Weights of a small transformer language model: MLP 256 SwiGLU.
Each number is 128 + 24 x the weight over the matrix's rms, rounded and kept within 0 to 255. Layers, rows and columns count from 0. Numbers have three digits each.

# layer 2 MLP up, 256x96, rms 0.146, rows 0-67, columns 0-95
131130103125144101074133126089138120134110093121115115153165141119125138108142152114131158109147125135112094164126154153110143157091115131167134091111141125146148170145162119096093113155136128154105143119082110091108171108142142131134156118121146145134134089105124140165138122167103101107
127141133090164162144109145151123134151108108106124153112061103106134117134127123134160112120100142129106101135129169109126137120107097093103112125133109144141150081112111106115127100174137155140119107150117169115115103163112123110123142152103108166132131116102115135103102121156141148119
117138105161159104117144126128104146096155084110139126116179142134170133124125169146115111109131113132159150132095125093104085178152098123153134081142155141114108132122167163108152136147128101138128116167113087151175101129126159149174049179163139182126123156113146078116147198169120126127
129115108129144077136133156127134139114144089168118120128189110136139127137150141160143124139177121107114089146142177144128140170161144124125139105130113117112146146103090128136168128098120102140104110161123127081115099117140151128123127118085109135149080090098164113126129120205162105114
102145127153123133122124153111158126106145148124122138101155135138119147131098159141116142107119134158130131136164142163118144103104126110139137120111123133125132150129109121122146124095105132097123101110122129144137118121103113101141111121150156129124118122155114127132123154097117123118
137140120117137150181117117126101102102107132105107106138142114123148097141132156148155161120106114096122113119138160121121131112101092125130110089111166145121113139127136087132125132123111119106129117134121133149130137150082118127157100142162118149133088112157146130147155149102127124104
104164144087180144100142105126118148125142147108118132128159100175079136144103069097149118154104129116170110160151156174149112128170120100152095110141109130100169091107096141136159148161121135165145123128151158147132105129141130133167101132127166099129111151145133135165112157134157154131
143131124129164128121120174129112143126090132110119138158132156111118097106104099095121135139136120123137145177143107132122131116121132128154163126139137136128101116169170087095145179119140118186137151108108097117113142115144088110152105120112109162112126139145111132136090138116111159121
167119141113131148122151168174132073148149096138144115063121122098089132145109102133126149125087103116129114090090140170144113152118135139145123090150133119118134136142142144114121137125093129100097122172136114166130098130148118126116137129176123101144122132128141094149136122141136095106
127106134124105140111147112159137098146138121134104134096111150124152130145108098174068170115125128150127151153166142134160113180093127122128148141155082068125099100102145117114154138112128140148112111140062170115095146154127127123098140119114128143129131085141116174105102124165170115117
063144143151093161144160100161098118101085126088152116157164205145104163125089112164118098155153095141111130121113121116093187183111114134128174100116122158138135187148170159125163163123181102121157089079084081117141119092139101138155084165125144167143103094134096124117121107136135084125
145090152138156141131108157135113154120137115126091146119147113111120136130160160148136152091148140144164138174096141134130140112116157082139151141127132136143126117097115142113110106122122135067153092172124146154128111148135118158134136132117163169147125155106140120088122127111148125141
127118073163106146144111096126144122149167139126092157109154101151120145163110142122098124151116123170128123122099100141156124143118105114123118106120109087125140139094084146112101176149115155086070153105117138115135147114120144096101115108169135118107116116131087129147103162131116116122
065142155114171130110099147124149164097155111152080130119140099087122119130134109128129148116095156120141130157169151123117142132130140143087161147148128109130129114157141096115121143105140159090158097117116152105098111146095132111139130141135137127150137155123151141103129108150132112104
091121122100138139173110142112166124090130118131137114119149087159124101137132118145122107135172139105119160134154131124151133094134146087138094185106106113107104165125130164156142123109085104133111137123114128116122117142083106159130104108155111122118120125155109124121103140123129151159
134092117105129128111116100158115112128125138111143094178112137117135117134134115070149129118141143144135112135144119150150155143149115165111120135161128114123126105116096145116140136128128106159156111122150117133155153146116129098142110119108132121135099137114135064124106138140090150133
157111182119116114123128130124147149164129181106137140121132115141122146140139096125145120171133155142129139123110122156098137125143116139119151084152153118127128098087120153141123122110111120162128134134157161152088148135144147139105141141103119119122127100167116137131149141112120113118
124166147110103122148095117115157117117148116128129091139126147144143104120140122113115165109129134132089143103105138153104113149105091112176125136125138128118131144110134101135148118174154155130114123153092129125137061124180135178131153115167152127138156130129143175123117164149125115133
131109142111159134123135157109151102103145154112116148115137081148131162090107121116138107137107140159168133116152173139069127146111163086084166130159137098151090130174146146132147117112071108126082124124146147138116095130073153125180117119161129118173113127099123129168186136073167101117
113092149130118093108161118098130118116153109111112108103108084118128140092119152156161139096116096131106129119169183097171112132121119119131131102101116124124163127135097119137146142128119179135115116146129141145149139136112110099141105136077128120141103132126146121118146147110137122134
143122110143138144107149113161126108139131146186157122082038161117116108099139133109154121140098136117137126103125114140127099107115145151147125129150131129129115121141133150114118110140124104184146149126117145143133126121142127165133116151126119088171128148105114096113107114119124157142
114147111124137153165102125140154125124128132123142129145130075113123141074134113144118116110136134120122128104115145090154118120094134129097136078114100142131157138090137129156091122144107132112125120106133131123115103152107113121091112137108145122132125107146140145113109115103104095131
104140142122137144134137167133116166137101105155145139139099152184131172136125082117138127108113120107118107102149062139150131148122111142174152136087137158116108136135140161128129115120154139100169174153095089147105159108142132098152141166117141106174151134169129090140129134141153135118
096153131145118176149143122145127144131129156124100068182160137159138139091150090131137109126091126109159160106160153135083109111103129100108094156104094081112120151129086118146116125138150117144141112106122137127118140122123167135165118166126179131122093116122092125138169102105106134120
135148151101144110142138121127111142149132094112151143142131102149106166110137109108126132129104118117096102120083128140106159139142099114117146108102156146139131125126143173125150163109160143121086097139117155157083123163144124130168130126141116158111152151138127135124145158168119115120
126128159117088159120109139109155113124111141095106145127117155170124104158120124118133140109159143117143133175104117139133128131137119122183155094125083147129139115134091144135157166180118162142157090129115166115135107091145158146136173114140132178127114146147129144173064175137114095145
133148081124113144138148118065118093164076077167144136167142156119120164127135111135163143121120133146088119144137132167108128139139139125127120099071136113139134148127134110126125142084136102124151102152115137088133122142100149128108128104102126137115119109146135162129135136147111126185
116139149118102148093133159113122152126130177130144134071094119156130156114100125152175168109134124135116120155148103172171122112093109135074117125146158144144151105159115154151100071121153132148149135094162170121162179168160157120127092119150151035144149143136115068129147120145136084148
088116126119162119141090105078132137144110130150144111138115129122120146113107131109137117107114149137114118106135140139114106143097085125093128132124135135126131154120131191166136124128164139131141187114147088121136134161134089147164179136148122112137129133128116136121162139127141124079
135131137141120089155137114118144086153134125123144154102119179118146129109161144105135138137123099141120146172096095116151135161091125182134159098127148137132143086132137104112136117103163130145142127127100118146116104130148090134134118129146150135123123113145131110096108112109126126129
125136131167139130149157111136120166187104106112149101173123068125145155096098113140086159160151116133136156098126122117141132166160141144115166148111119094128077110129160145134112111162083100108107094100128138144074089114131103104130130180116104126116109095122107131140116146143121121108
168123125114125108188098155126119040147112112098167159120152137132137129198126110090092058172152139117121130157118137121112122156153171112148103153125124094137130119138124104105130139126140122130159129146135093138094125102115181140158167128142120119101156132126111119134166166123159165126
118136130106125144142186100144116137105090122171146117132172108091090104111175178132133153095150102100132150087178166106136130115122070174166121127118106092131129137116108140122176144165103119140141111161105160120121165124114121103108135167158162099110095105116148140112091142111142118125
148120130105100123130155079135168126089095156157112119143172117137104105141142118167099118135138087132076124151141121111143162152128139134131117096073135132128144132152117093158147171090082181154097135084170141108195126099102081093139130113088109128105081102125138162089148152145125129104
125146130155143136132114097158163162105108171156139152157137122149118081118131138110138138106187148107115150133137154128141117120112096158127132121162126097076121110136116143164106152155129125153170160110124088135083109112174135131145135126145109122134092115124161140193100161116144151098
145116096187109120154179098165132145164090127156130159113114141116110121146133086124130113137142078059080109146084113111119135116136126142142116135180124128121111104162154076096139153158151086147121131118135123152087148094152173151113157135116129128128164109109119136151131146163155129120
106154117136125166143128122115137137153143162152129121134187138142114139112088085114114149158145157104166115129149117165127140132123155110149104164153135128150131101131155102135119145163182081150144134064125125110073112127131136139089151123137153146098163096090125193121161141157116091125
128171112135102154114076176094091102132167130147131113126125133150138158107100149098101136120127136184116123134120107119126123117144148102111121140111133138143123110089148127129123132120168175130134124152104133104159119187134131151136113113106125154161163149155154145101128141096115086135
131143087093108125192178137113096111138087166116086090083172089153140154106126092144116146154131126124096089162107116094118105137141174152100138188095144132058114121097141136160115102116153102121178121161143151092157108112114140095094096144107154114132147149110154134141171100153145103114
141141123177123113126120069069124039115154091136115115103121116109113151146144113117144099172142127120149119159109126135145138155090083108138148170153143160139109149140169142091165144143113117138109099104106141136127086113155130143077145134116153113139135134139105139135140105110125206104
143160116167101120127102071122115130122072150130145119092146124148139151098146117131131164126097095126147123149104116127118113155106144134140168146152121144147100107159192118119143148147139147087147168098129134114107138118130139137114103114107143115139115132109136130158097115158167142108
196111144154172135090164140157094087119147093140131123141096154119131136110158090128132156106126150098126112155062101136085144150137145134125133116155148133140146130134120115070121116150153128129131108157131109119096148120186126130148158095095131156122153098132130108162140114168114132108
123162102114072141148142114138152151098136099139138111134109124156175109116169119144133085115143104150129104155198147141163132152100130131141080152097080113145108126116122120153134140141157135153154130110123097129118170152084112132067174111132123085121155154110127129139137141135115156111
130124172090093140146145159124092095111113094117122075139161140137143151162140124138141152122124150152115117147112132103119155138147167148111171115117066137114145107155123126121126100136142147056128109132147125108160108131129149166090088165111092132150124139090131110117132102099123084102
096093133121092112072131139145112084117143157172106087145098155142143182091150141131116075144113138134152101102111107157128118131135100067165136105132118097109149116170079167135170133117108082164150074145148139127134117140129145107150103129142152099178080121150122150087142134108111131111
107127113133108094141116134086119129084097117134145112082186128135123125133142112118107115130136134101131108143139128131075140131176153147158144148126114108145111147154106104096118149122098099133112152158095129092112098116161156157156142140133135162158154161098143145152103102137140139114
130120163165150153151140132151143150096107142124145126105164135149133116119173097144117103092141103094131108125089118120094135146156142108135080109161125158128134164112150126112159129154118123109148137143143160131150107119141109129144161123118127152162153139141125144112122098144140102132
127174108125131124117164105109116114155117140106121123128093145157100127121113107130116155113105106131100147103138104121136163140100111136132107125123115138137095146136119151109123115118149099130127100143138129122104124154092124111155127124141125184147095112177124184124183136125132095076
104146191139122124119122108093128092111109139117087154125170140161105097107110120160127135124124143135189132150166155119135136087135144095138095122117176123105168149098094150167126100122158179108128088167149135111140107180136154097133107108122132126142138129117138146131135165079104117142
127135190105154145111121132115153089120162168123131136180084105109080108122131159123171129135101153161154120089109114137186139147106118147162133144127157152107113152095136145116129129126179111108146126116129119132127127103114085124151135124131133108107154149140078093127112075120109111174
142117142116137135081170161143149116131094143128131126145169162124146156188089116151118161096134118105118149114139127097122176123129153098137132122132166108121108125136159104066108159116122109143124125119101098157144132156141155116140144157148132130124156130141126119102088125120107173150
150109138129087146110167111108090125100110095134061109106169223153161103112150108133153155121101078120137080168168138126085144153183162150142130136141154137122150038120064099109096098110134128128133124160113125142155128119109128162120068155081086139156135150110112073117115130097102116109
102141156104197092131148139129166147119114133151122171175153122108143144142097096123112085140149142094163112136137159155136170183111154126138132085140134136115122079109129096122159145170104123128143101127111193119121122121099161104140150137110088135119133121115128136135109131125142126080
158134125162157128161135131110121134162109081124100114159087133105119133089157130126134126089117078127121128149161090092153123129122182127106113106126085119132091102120111127109164134179131100110092092101117088121145128090087109105128088170140108133105099115148148146134177133101128127087
076126089135125120116160085114106138112102128161137156122151144147141166167107119125112112111131125140084149126190135136191123120135132146099122145153181094162104131156089123103097100170138118153120110125091114142148143127139139138130145136149120144143076120129133138171133092121104163110
138114161113091132114132140125108126119102102170108087117143136088141147108137110136159113115192083139123108145102141078126160109152168093145120155085146079127147082116117126120134097112100127087152123146113150134131148119149140136114132173156126088116129101092136127098169115149119163137
145106105118122105168135180190114078159132170123106103093108139141102138103115106137155128154140111162079154129123113109147110141098168088146074107093071183139150112103170147140146135149150099172122111107099139112106094151115072079126172127131154108145136149113109162134091125163130113083
153106124135156102112138123132124113128142150145128133110111080095130147123140106114120141143094125133158100086080146073167098154129126138097165111150102137154126117165159119092154137153107128128108107137120194148087125155136137147129137147108150126128100150106113125159117115128172181118
117117109122098151146126122111143136148143186153117143088095124136131152135170160138119121139093129140088092131087155143095151129138128093136134144115127169105133150117155090109103111149149120135134139111115172137115088161129130105159103093108131160150140155167113132121119106098163135143
124084132104089137124099114098151095116147130129107121139139095117096108113151145086117095164104134181132119083126101122136130096142115109089117141122132082123110151103111140150097116076161144122133126134155133113140136095124122131138103103125171115116140112141121123093155063127110124149
169168133136120140113141129142143136124085116126124143110115140136141163097128179128147155147139122114144112142124140134126135124145137125157146122108131111179154127138107119110100126111135108151169140151114140126078161121157152144111125158167112116142147133096147122137086089096136113178
143124107124143126128138120122126140132109105098124184135116167181142138106130115124124136144098162144097077083166143115080124084172097078129122123117142146118093140110151114105107117118154122135167126141089114150081146153110156137141075136133134156126104097136107100115110113106111109121
146143130131180107119138109161118097120107077133132110113122137074117129145130141163143174111124135091097123115117126132140150105115063131141152126125127122154122112148132190146159150135153115155135107124101120150117089141109125104149136107171153104134098083141112093114144157152137147106
077115119134097103128160173076108107105134114121109113139144134102124148109148116157161096166162163152127136137110129128130120075135138100136089098112089119118170155137091113109098164113130147124129130148150122091149116142107139105107127109123122168122140161150122107133121124175115156163
105112130075153094104179106130135079121117129116132113138119087099124154171158128111125159063117152143101161099174149165134153153111104137158150094098068105162072096106114168111169126187178155132139093133120144149136138105118106100110162174149135072120089072132141096131102130140125092075
095137139153102137169136110145130119130093172105158157120151127165112143127133168109104153148121128081141125136122076124105137136089107153119111153124161106119107172132148119106085133138146106156101151118133106137091106106134116129131116106164128128126125127139120130112134107121086119129
151134137126137082128111100121140135123103117139092089163128122147162137142127162073104166135167134151162119162150130118110124115133141144152140113124111133157153131137105124132147125162114131153167119064092106164115106102151111153133159150112134108094171141128150118124103107105116117108
151112121114109123137151124107095070150164081099164118135091130087127122099118096092124153101114111094143114149099112146120130131122121118110125149142177116167112153155174128107136139110145114122120140122131155146113174162145127157126115114108129106126109109087084116112136109129163134127